From a checkpoint of a small transformer trained on Wikipedia: a variant of Adam for these matrices.
Each number is 128 + 32 x the weight over its row's rms, rounded and kept within 0 to 255. Layers, rows and columns count from 0. Numbers have three digits each. The size before them is the row's rms in percent of the matrix's.

# layer 4 attention value, 320x320, rms 0.0972, rows 174-254, columns 240-319
096:162129063112097067145110125127140158134110155117186167139100134089133134092152145170097110081132104122130127086091132087138165204123206129175086126188068111151182147139146181100168098129125158161104120133100104145134081142086133147118166145
089:107151151067097130098126103106103126131130194096087063170136130162109133111092160070171121120104143096116109114144133174134143110144086121117183105124144138095075127082135093156181159193111104133123153146172153160096100077143088146115161118
092:178159095126149124114169151154151070122116149188166090161086136098155122136094062110101107127097149132055158126101145116181166106133096135104121189112089053102150124120115113134156159124133109149055132091097143143122132139126109063169090100
102:176131106144147201077057120103141130080108093182138186081149150097167138099117163117088116084136133117106113056140106121162156114157158117095131088106146171098126135146114113150124131102112155116151166111126096147084105110011104129141192168
100:171089097129178120143117147100185111104120140157114096116147185138129149110109120160113131086138109143095133135132115138149175131157135123130150123117135127124153090144169144117084143145149109122108115211146145161096167112164184073090151139
093:136134123116118118141150090105149129160142127103172073185067096106170125188120104145176128049133124225154133167139110109146188145146052138139133101159117144070110170120167126127146200175101102174165172135131141115176118042129130132133102105
091:062125119119154103137121133115110137106131108095112166122097123177150115085111187181161176173175117189171109148066139143218072124146150141148064065160148160118225083128112118122116153171149126160115102116118125125114132153158126125113147133
089:152152066131170166136077110125121164137163070150130176096073180115154165097142112166120075105141153150091155139123112113135141141094203104146120105113126120142113132152112169116145130132124138163132097109102115100158127103051161135131176168
088:105147149139081135136145117131186192140116146067102091171173138096094148085104149147095119114090126090142183110137141191116071130153110128127125180136088113084084124099152073201135150088130088156097153082120079123101088065106156132144158121
086:142128088112127145133139123142197154103184049148172174114122144099149147079123148122130095156109125134089153146150106087152126137095174139160128129163103175136117125141099161094163143159142136143159109107126124086149076131067135133133176168
090:124098089084117120098105131116087166096134101127163132092091153183179091106161149095113123168197101046115111135159164085148165141111123128146122092081099145094067114149102147093101148138138140143169127129160122106159087166113096139113103179
089:184114083108132146140106111138123158144133062150146177123097172090171170115079145137140146136119104154107170134132106155138152145069175089144127112142094133110101130148131157109107145140140146166121151113125138114148108134083143198127200180
090:116091147160090073146169113151119078130148111172136116108092101170096157146115113176111085118128063172153129186147116141158145111146081174093154116134116081073171078129178123182126094144139094154149119154105154188087174155181146213155139097
090:063094102161106138105150139067154119135102140151177075156099119135162136131117126119169162143118130061117146107132132135070118103146098143117120167202164171124171123113172116160108132186169120112108096099133123107079113124124127092093106134
095:136128191141126158129109131150111104123134143082079103136085114168084104128073130174133216134130121148114113112153135117102071137091162136099139095146095135121108131135144114096139058053104134104148086147079112131171133130136173149161182108
094:093113144087101111119163064134164111130134133111129132126101081125057079176129102143131135139143105132153129075144132142205123141117081098113084090095107107119196096109156114166113189213101118094042140063108124115093147185101097077151143098
091:088108112105112153161189153100110089129150121088071113094075072096132096115122127105113106172231147185111170059148115058140119157152134140136116163126177120133170147137135138129125087164196143135073156104154116112178093110129142066112065119
098:104128135158099082118122152093136053190122157109076089143190146094136098085054101131148187136111118077178120165169130132144101127212138194140116141111196130078162091154164091128097147140130112120093112185096159175146119180133180153128068134
111:096136103118108102133119086098143114117093151112147129110148082165181075158100129113106171126136076152124087082140085108132145143173120128137138095060168130146135117127152147143118125093099151132060173237116106158078142186058098082073155076
109:179126156124094157093164116121131117145142122109144123157164173105072148132086102164124044123100175165181172137139145181178069126041089085073070148129147184106103155118115111162098105125177166133150110126112099139177092162150086113153105105
109:138131144108052087138137111123168113157133140121131108148146121124104218108140148119169120123111120113071118110104114159083101069121171171135183162189106078158066165115075109127174075156130122088141096112183189112149080081143109130159115128
109:201147148078140119130146127170080132170114136118175089126068073127136117118095163139119177109227107111146118159107134080104073156091082158158145125138143159124074147097132088096134125148188165107087126128137099026229154112172096150120155114
108:143112128127128137168192109181136132085118143100153163137127195130116148168106106164139073109119181083077100131128150121109068111075185081084096130145141142153178123166136160158110143189095110136131103156108121118131114094063149126092145118
108:150105171134120088115110164162120102110139144180164128164167160136172128097168135110117157155132070109142124126102129110118153116190159147156215170147132149165134164121058164146235137103155093105120097064150139086199207099152153189110129123
101:145106106121103037140130111097189130093156119182111154137080112151126135093073119126188161192100129139145066127108101207123126124237124155154125171128150146099046093113111081075107097113082171161105119159157124121141150140148077105117132126
115:164136146180113109151107141168118080144111160138092154139163137126211133138129126127133088133060145123141047117137162101146141122122140109103090130125172127138174103136099155116104141128115114126148126114148164103151163101152116094129121111
116:121132169120108156128134078114129161129144127073179240121109143152115137072129146139170075170144170105066137122136130118145105130120113121122154117130115118135115106144097090150084156099128125127140108156123134162123157109079190144113144135
096:105135149138088182125136145121075154162120087082122093137115185125119119112197175125121114163173136115115187177127123092139134097124073127129150181185095102131156075149077172144183124152156138154138115057151156140167106087180196141186114138
102:147126086153158133167129073133136144126157153155119092074118053120139136130124128145118146089099110155154042142121122103144126130124116114131122089096146119105123117141180141102094122133144156129119145213088140142107140187130107125128131116
101:142152167116077166138109168127114167147102194039157141118066106132084096079165143138110089210161134136060184148121127087083132122130143114168141161095063134116125100101127182148119025158127083126113134103153123122157173062110086118113145130
102:114119123114095183148096103128098128115097135095160163143080129166147114132113116127136131157145107137152102136064152110175151141142142132118106122094114125069115099125136119115071162093123116123095167153135160144130194152117095101109134113
115:147161131082126099107141108127183157137134075098133142152164162162139135082118097182151092108137152136107129121109112146113123146128163172115169176111110116080097116107163112145136124126133151123102112168126116139110101081111149120118177167
101:094109118169144139071138122134109126158143076127138102123182107117106095134188143123153090117135126072117155181100152160132104095106133109149121136123125114111147103155149147115130143095066117134111063050062116147137148101199193089170052135
109:163137096112120120105113124151097142102130122112086113128161112088135072180085131088100167120184085122143122083121097162129114137094092150122033087162153126136149173150078125150100131126158129168132145149136102146146164186071103149113101117
104:131108125170062112181087212105186150071131168148117106136136166117099188117150113102149091103044158192109132142118124191122130102138062118140155175157087118111157091123039115102121044093096153124118150091177164137131129146097171109144103140
108:066144185099103130100133151132097112119169155055140070143212174138145150154174112162085092138152110075134115083173135099116119127203125122099047115149098101135140154148111129138159147157111164105152112140138125141076048175093117191191118119
098:117101098127163076169101124102087126114115097124175092132121101130150064147144116114130166161196054145096073109172129116127146168171121131139140100111167179124113145145189121150136092081144121128084191126136136123086181150115147152099115096
110:159111187114164094094179100146077104138128083137162121184117162115099162101095102113138136094172101156137128120125132168099114136084115163109130155150111117173018158109109094170125089083161143094140138123109081053199123141181093157094134116
089:197142135120090156113114173150154139176184096100097117135108161174111153071113139128144114116141125073113168173101147119111174121091125132126135149153055125144123126131074063061170115119122123042143073048168124120172090124160125114159047119
091:158109165123137163128127136140103118151135117109132099135115196134074152108172140094161112159153137149088188150137136128152112124085120095105168173159080107160090114103086109115131116158110100113160088033159116130154129070196120147175088138
102:084118172156131106119111198130136107123167098148133159108077155164084156103143060087169164175125140185116136104205122176216109117133117117108161174189087168156136135118077115088113104100125083163113158067117122122120133087153158133140138154
110:142098153114127193130111119114115134143118100129106171122107157130113123083106112100159105128147152138104171214100131141134123136079129138080143177171113183113156136104091094168139150164132139112153122074164140152155127121138204166148089141
103:087110162148137154147089084136084097170138114068084072108100124173109081117110156131186097133149141058105173112105107021091165111175107107085152094070124112089196084121138143197159132162117140108135130141087075149131146112179100105104172099
096:154128136137088096130105115129130127169085115157129095190139162104166147155120174083152104081121093143146140131137169179111104137152094093128144152139166156072110123104175140140112140150130119132168126151145154192152134169092169095190063107
100:149129143170127168127148206128138165090114159066115121113100149122130159130123161117127179118176115090071195054088113083152183061097110106175106121110115117111125184119057083161111082132135123123064149098103126078136096107108069159176145113
119:129131121094075063112144161139136087162123141130120121096137159134135135201140089106075165158142102161125143147078124144070114158202127130139141092068139075156131140125104131175129141129139128128154118165163161114078066099131113107156081142
109:116139126132167168144114101091132100100126136154124129120107127167130104117158116114164119092122112125144092133151124104127076125161155185136134097131176125185123137127095253138249134186129112128080141164145156075118140141101105106123197138
107:157158119143160155107148126107139163151162083131120114108108115114136088132158188184149148086158189174188094114107107073141106150100137143123162144082107114116121152126090133118131138132135142111100116094098156110134115202160129126188116159
103:095150106120162114131093103073159141116131141146164116131163085129143138174114144148102144121124064126106040117161121082129130109185121094137161047100116145152158129127141161111094151074106158163098143179122158180095102158045117093142132125
096:090139101095136125128121076115123146109093165128164128056134088161150101142134131114090137126151109150112077129113100133139118145150123133118120081073128163111123117175147111154094155075103136097066173230117113188063165167072097154080193099
095:128135119153134094128103102100152149124106098188085159133170169139095135182094092143106116138076145150135164159102159179206165087110157099118125099141195139126143062122125188165102112098077132189162101190114118165138117167129101117098131145
100:154156167171174140111167132086160097110132121121169117127138174137220092161075099110093098129075120180107104139086132116122123153155079109142116127126144130177094082127154135166132121117150155153158167102100122117074131156088163181108142109
097:094114126154142100139190122172114129149140111093145079131160071071117039143130150095169115181130139092141181128077093130106130093083120100134144134133133174090154162144140143165099147053097123173153141105119151175088091129112172114132104124
088:044128164137065126143112107157073153119098115213139151107070112131051107159086133057189127101108113185114082128071142121106092152146131152114127151143094159162123175128114116136153129101167131170113127184097123082142099115103206195196110106
097:115147102049082111110108118165159117122104110091185108120164150063148136133081118181141131101155138175144177164128134117151105127173119161085140177154162162084104116122142181111122161102119129085108118151158131154123146153130243193188111126
093:108136102142099160146198138151111097084133097144119084139140121120116078149110106161153152122137107097108123078096144140144120091086107135129058140109121099138146110151163125090193161109168113110135124141093109140172116184139169159189116132
101:123162165097023142117134121110126162156139170191071099123096198125131151181183101181122090097111156060153173140120154127130167144129138113118139172165098130106064140100142176171140118080051060114142168146177164120121142172156141095137132088
097:084125089144127096128088154114156125131138165174140102121151158101147110134173145086063110144148103081135174106118163145088145162143126135126132102116127081119154136125106129116118151107094132063136119115094125190216203136171092155103117138
091:137146137120140113155090116112104142124097184138130170105152111176050147096112062128106114125157111056139187143082124096146123177143104159083128163124162122167150140154165162182129129113095134156133103095142128138150043133165104140126087119
093:086119127107176123136107160131069183160156161148151088134141117172122158130114098079255104125123126161159126090148126113111131099067132106114163090071060175093117055113130115115119144206129141135137148112142088088173105145153074164095118112
102:123170101151086162112163192111123093134146196149107088150152122068150082133132100175133137166050100080067121108120111103100218185157133148196124093085123144112140163105117135123107099167106130108136129115142200126179166154138116188172138096
098:164097171190066154129121124152105160094141100126110125121063090132155099097107195144153126144165135140102117166170133182047100178162121129161123168159190156104105090121133091118121115116152109148154108078134142120124159095144160109124091134
098:176130132124172090146077042140103152106093086100175144094113101141165129104173156102121141156063065162100087163164140156155099122130146142147181076145135027121131148120113146169170117081112142150162154137140137103084116156090064121124106123
095:132107085158108118143094110131092163122155082133102106130106091150201179108124163145103131110102141171131131063150122147094160148096054107104094106077082115144127097112170138147110132180070120092116113095127130101152083105139159104135113137
099:100106145092150084095133185137107121133141058120176133126117173075126115132148147153153164165095136127084140111162125123156137092117155131077149076075086083172119116119108095140170114133152132116160146112072142148116174172184129127073104182
091:185111099118121133110078143095077083155114180175139130101129145124171108156180078109199140074088121114067100104145100095155093108129135140106204141073126135102126123104115172100135099170140127086124089144160193101153089186129131156181138174
100:160147088137126139137104048132149072190137150102080101149093108155141167140163124102131149154163147102155154147083126146116132077126156136143163168145074232160033179111136073120113139146117101127157124090090117067115169169085087120115116104
092:151119124138124083141089141095152132187115078092089093172100143108169132116119120159137115156144169134130153124121100099080124129103193117118101196104078127103144146129165163110127105139141108170165084070132137147143094036141176120160091132
098:099144187164200103129050122138144105171119108117166137109129170176157083143201154181075138171125093156124090137150119102171193078127169136087050106148073144083102145138172135158176129158118108148161121152106172151097128120110140102132111140
091:153122101153194191138177073113140149142158186131109125157183171122081171093152122134171087113181115128092101128103109094132079120137149112131172158093144116079108146121116175095146097129171116134087106110090149129140103100131108155130081110
102:147151076146074102142178137165091134086141149107113160089095146143150097174154120108165128154024173132121130112073136139113150135108139090136103123102129096139096126126119124124128119092152164105123146166216155092150149128157067164135123075
108:078140109178138118131117151132146106140103101098130120131102084085201226134135098090152165148137125188094097104135088133152100122125117121163089097098120104108194097108120178117184142103119119162172120121148166180121122124112141097140143184
094:125135139177078187115073090132099128076074133117084121162161122105126165112095106089078082153149117188125140072131162105114111142106155145144136143107179144092079061146092107178158119097190113182103108101178124151097117152134147105164125096
094:118147119153146117121122058135108111154132160144176200060172150130083101129128117123126151101151075147167078098113105164178154147125027168092090129065119178171109133161105094124137178149162145081098144116111095138194141158088121105149143081
095:123130089079166042149141089161142143122101082096116120152167181111118140118086102132108149157114100088128128033106122162037138119095200183142161098158185112131101120134165145070208120153101155126166127156167136168113136159094104084154078142
102:098121172083069148112148136141118160140139116147229119111070199118133085148108134127067139125229118168133131112101170073170145139128037060106115158164159162134095103103132175118117171155136146146140116111133106113131127113100144120137162128
094:085120074145179128120158171133154121166107124101080083169124127132215154106110156109085121107072125149116140129087146155068020108115108123118111127126065156097208096134159045146098174100087099107088144087129135141127102137171161134102146157
092:089107103128121165115093138130152192109165170133140148105132131168042066115153129157144134121135097186179125151106148151078103124106195143128144162106134124084130100105157114136111160138091088131148146187064157119056129139135145131075132145
090:088122125080105172161179116108078148133106219085205111110129121164097184059142189195101202110162135111112139118083102091109144109133092123101129123183153121082127116105142037130177100110140133139135128143105094069153175154161099156132140122
100:120156093165203158139141136072096098110124108083163119140175128174033129165133127139149144093124166158100138117108129173156154098138108123102092161116153123170126153092148207118109089102162146167114166132164137109135074143086128110097107160
093:103097118102100081141096139162125146076149145075167135147177111093100131132130116062138115137108102108097099171155139131125147131179110099136155185129126127132151119098137135147096152166121134141144137160113172107091189097160116113098156120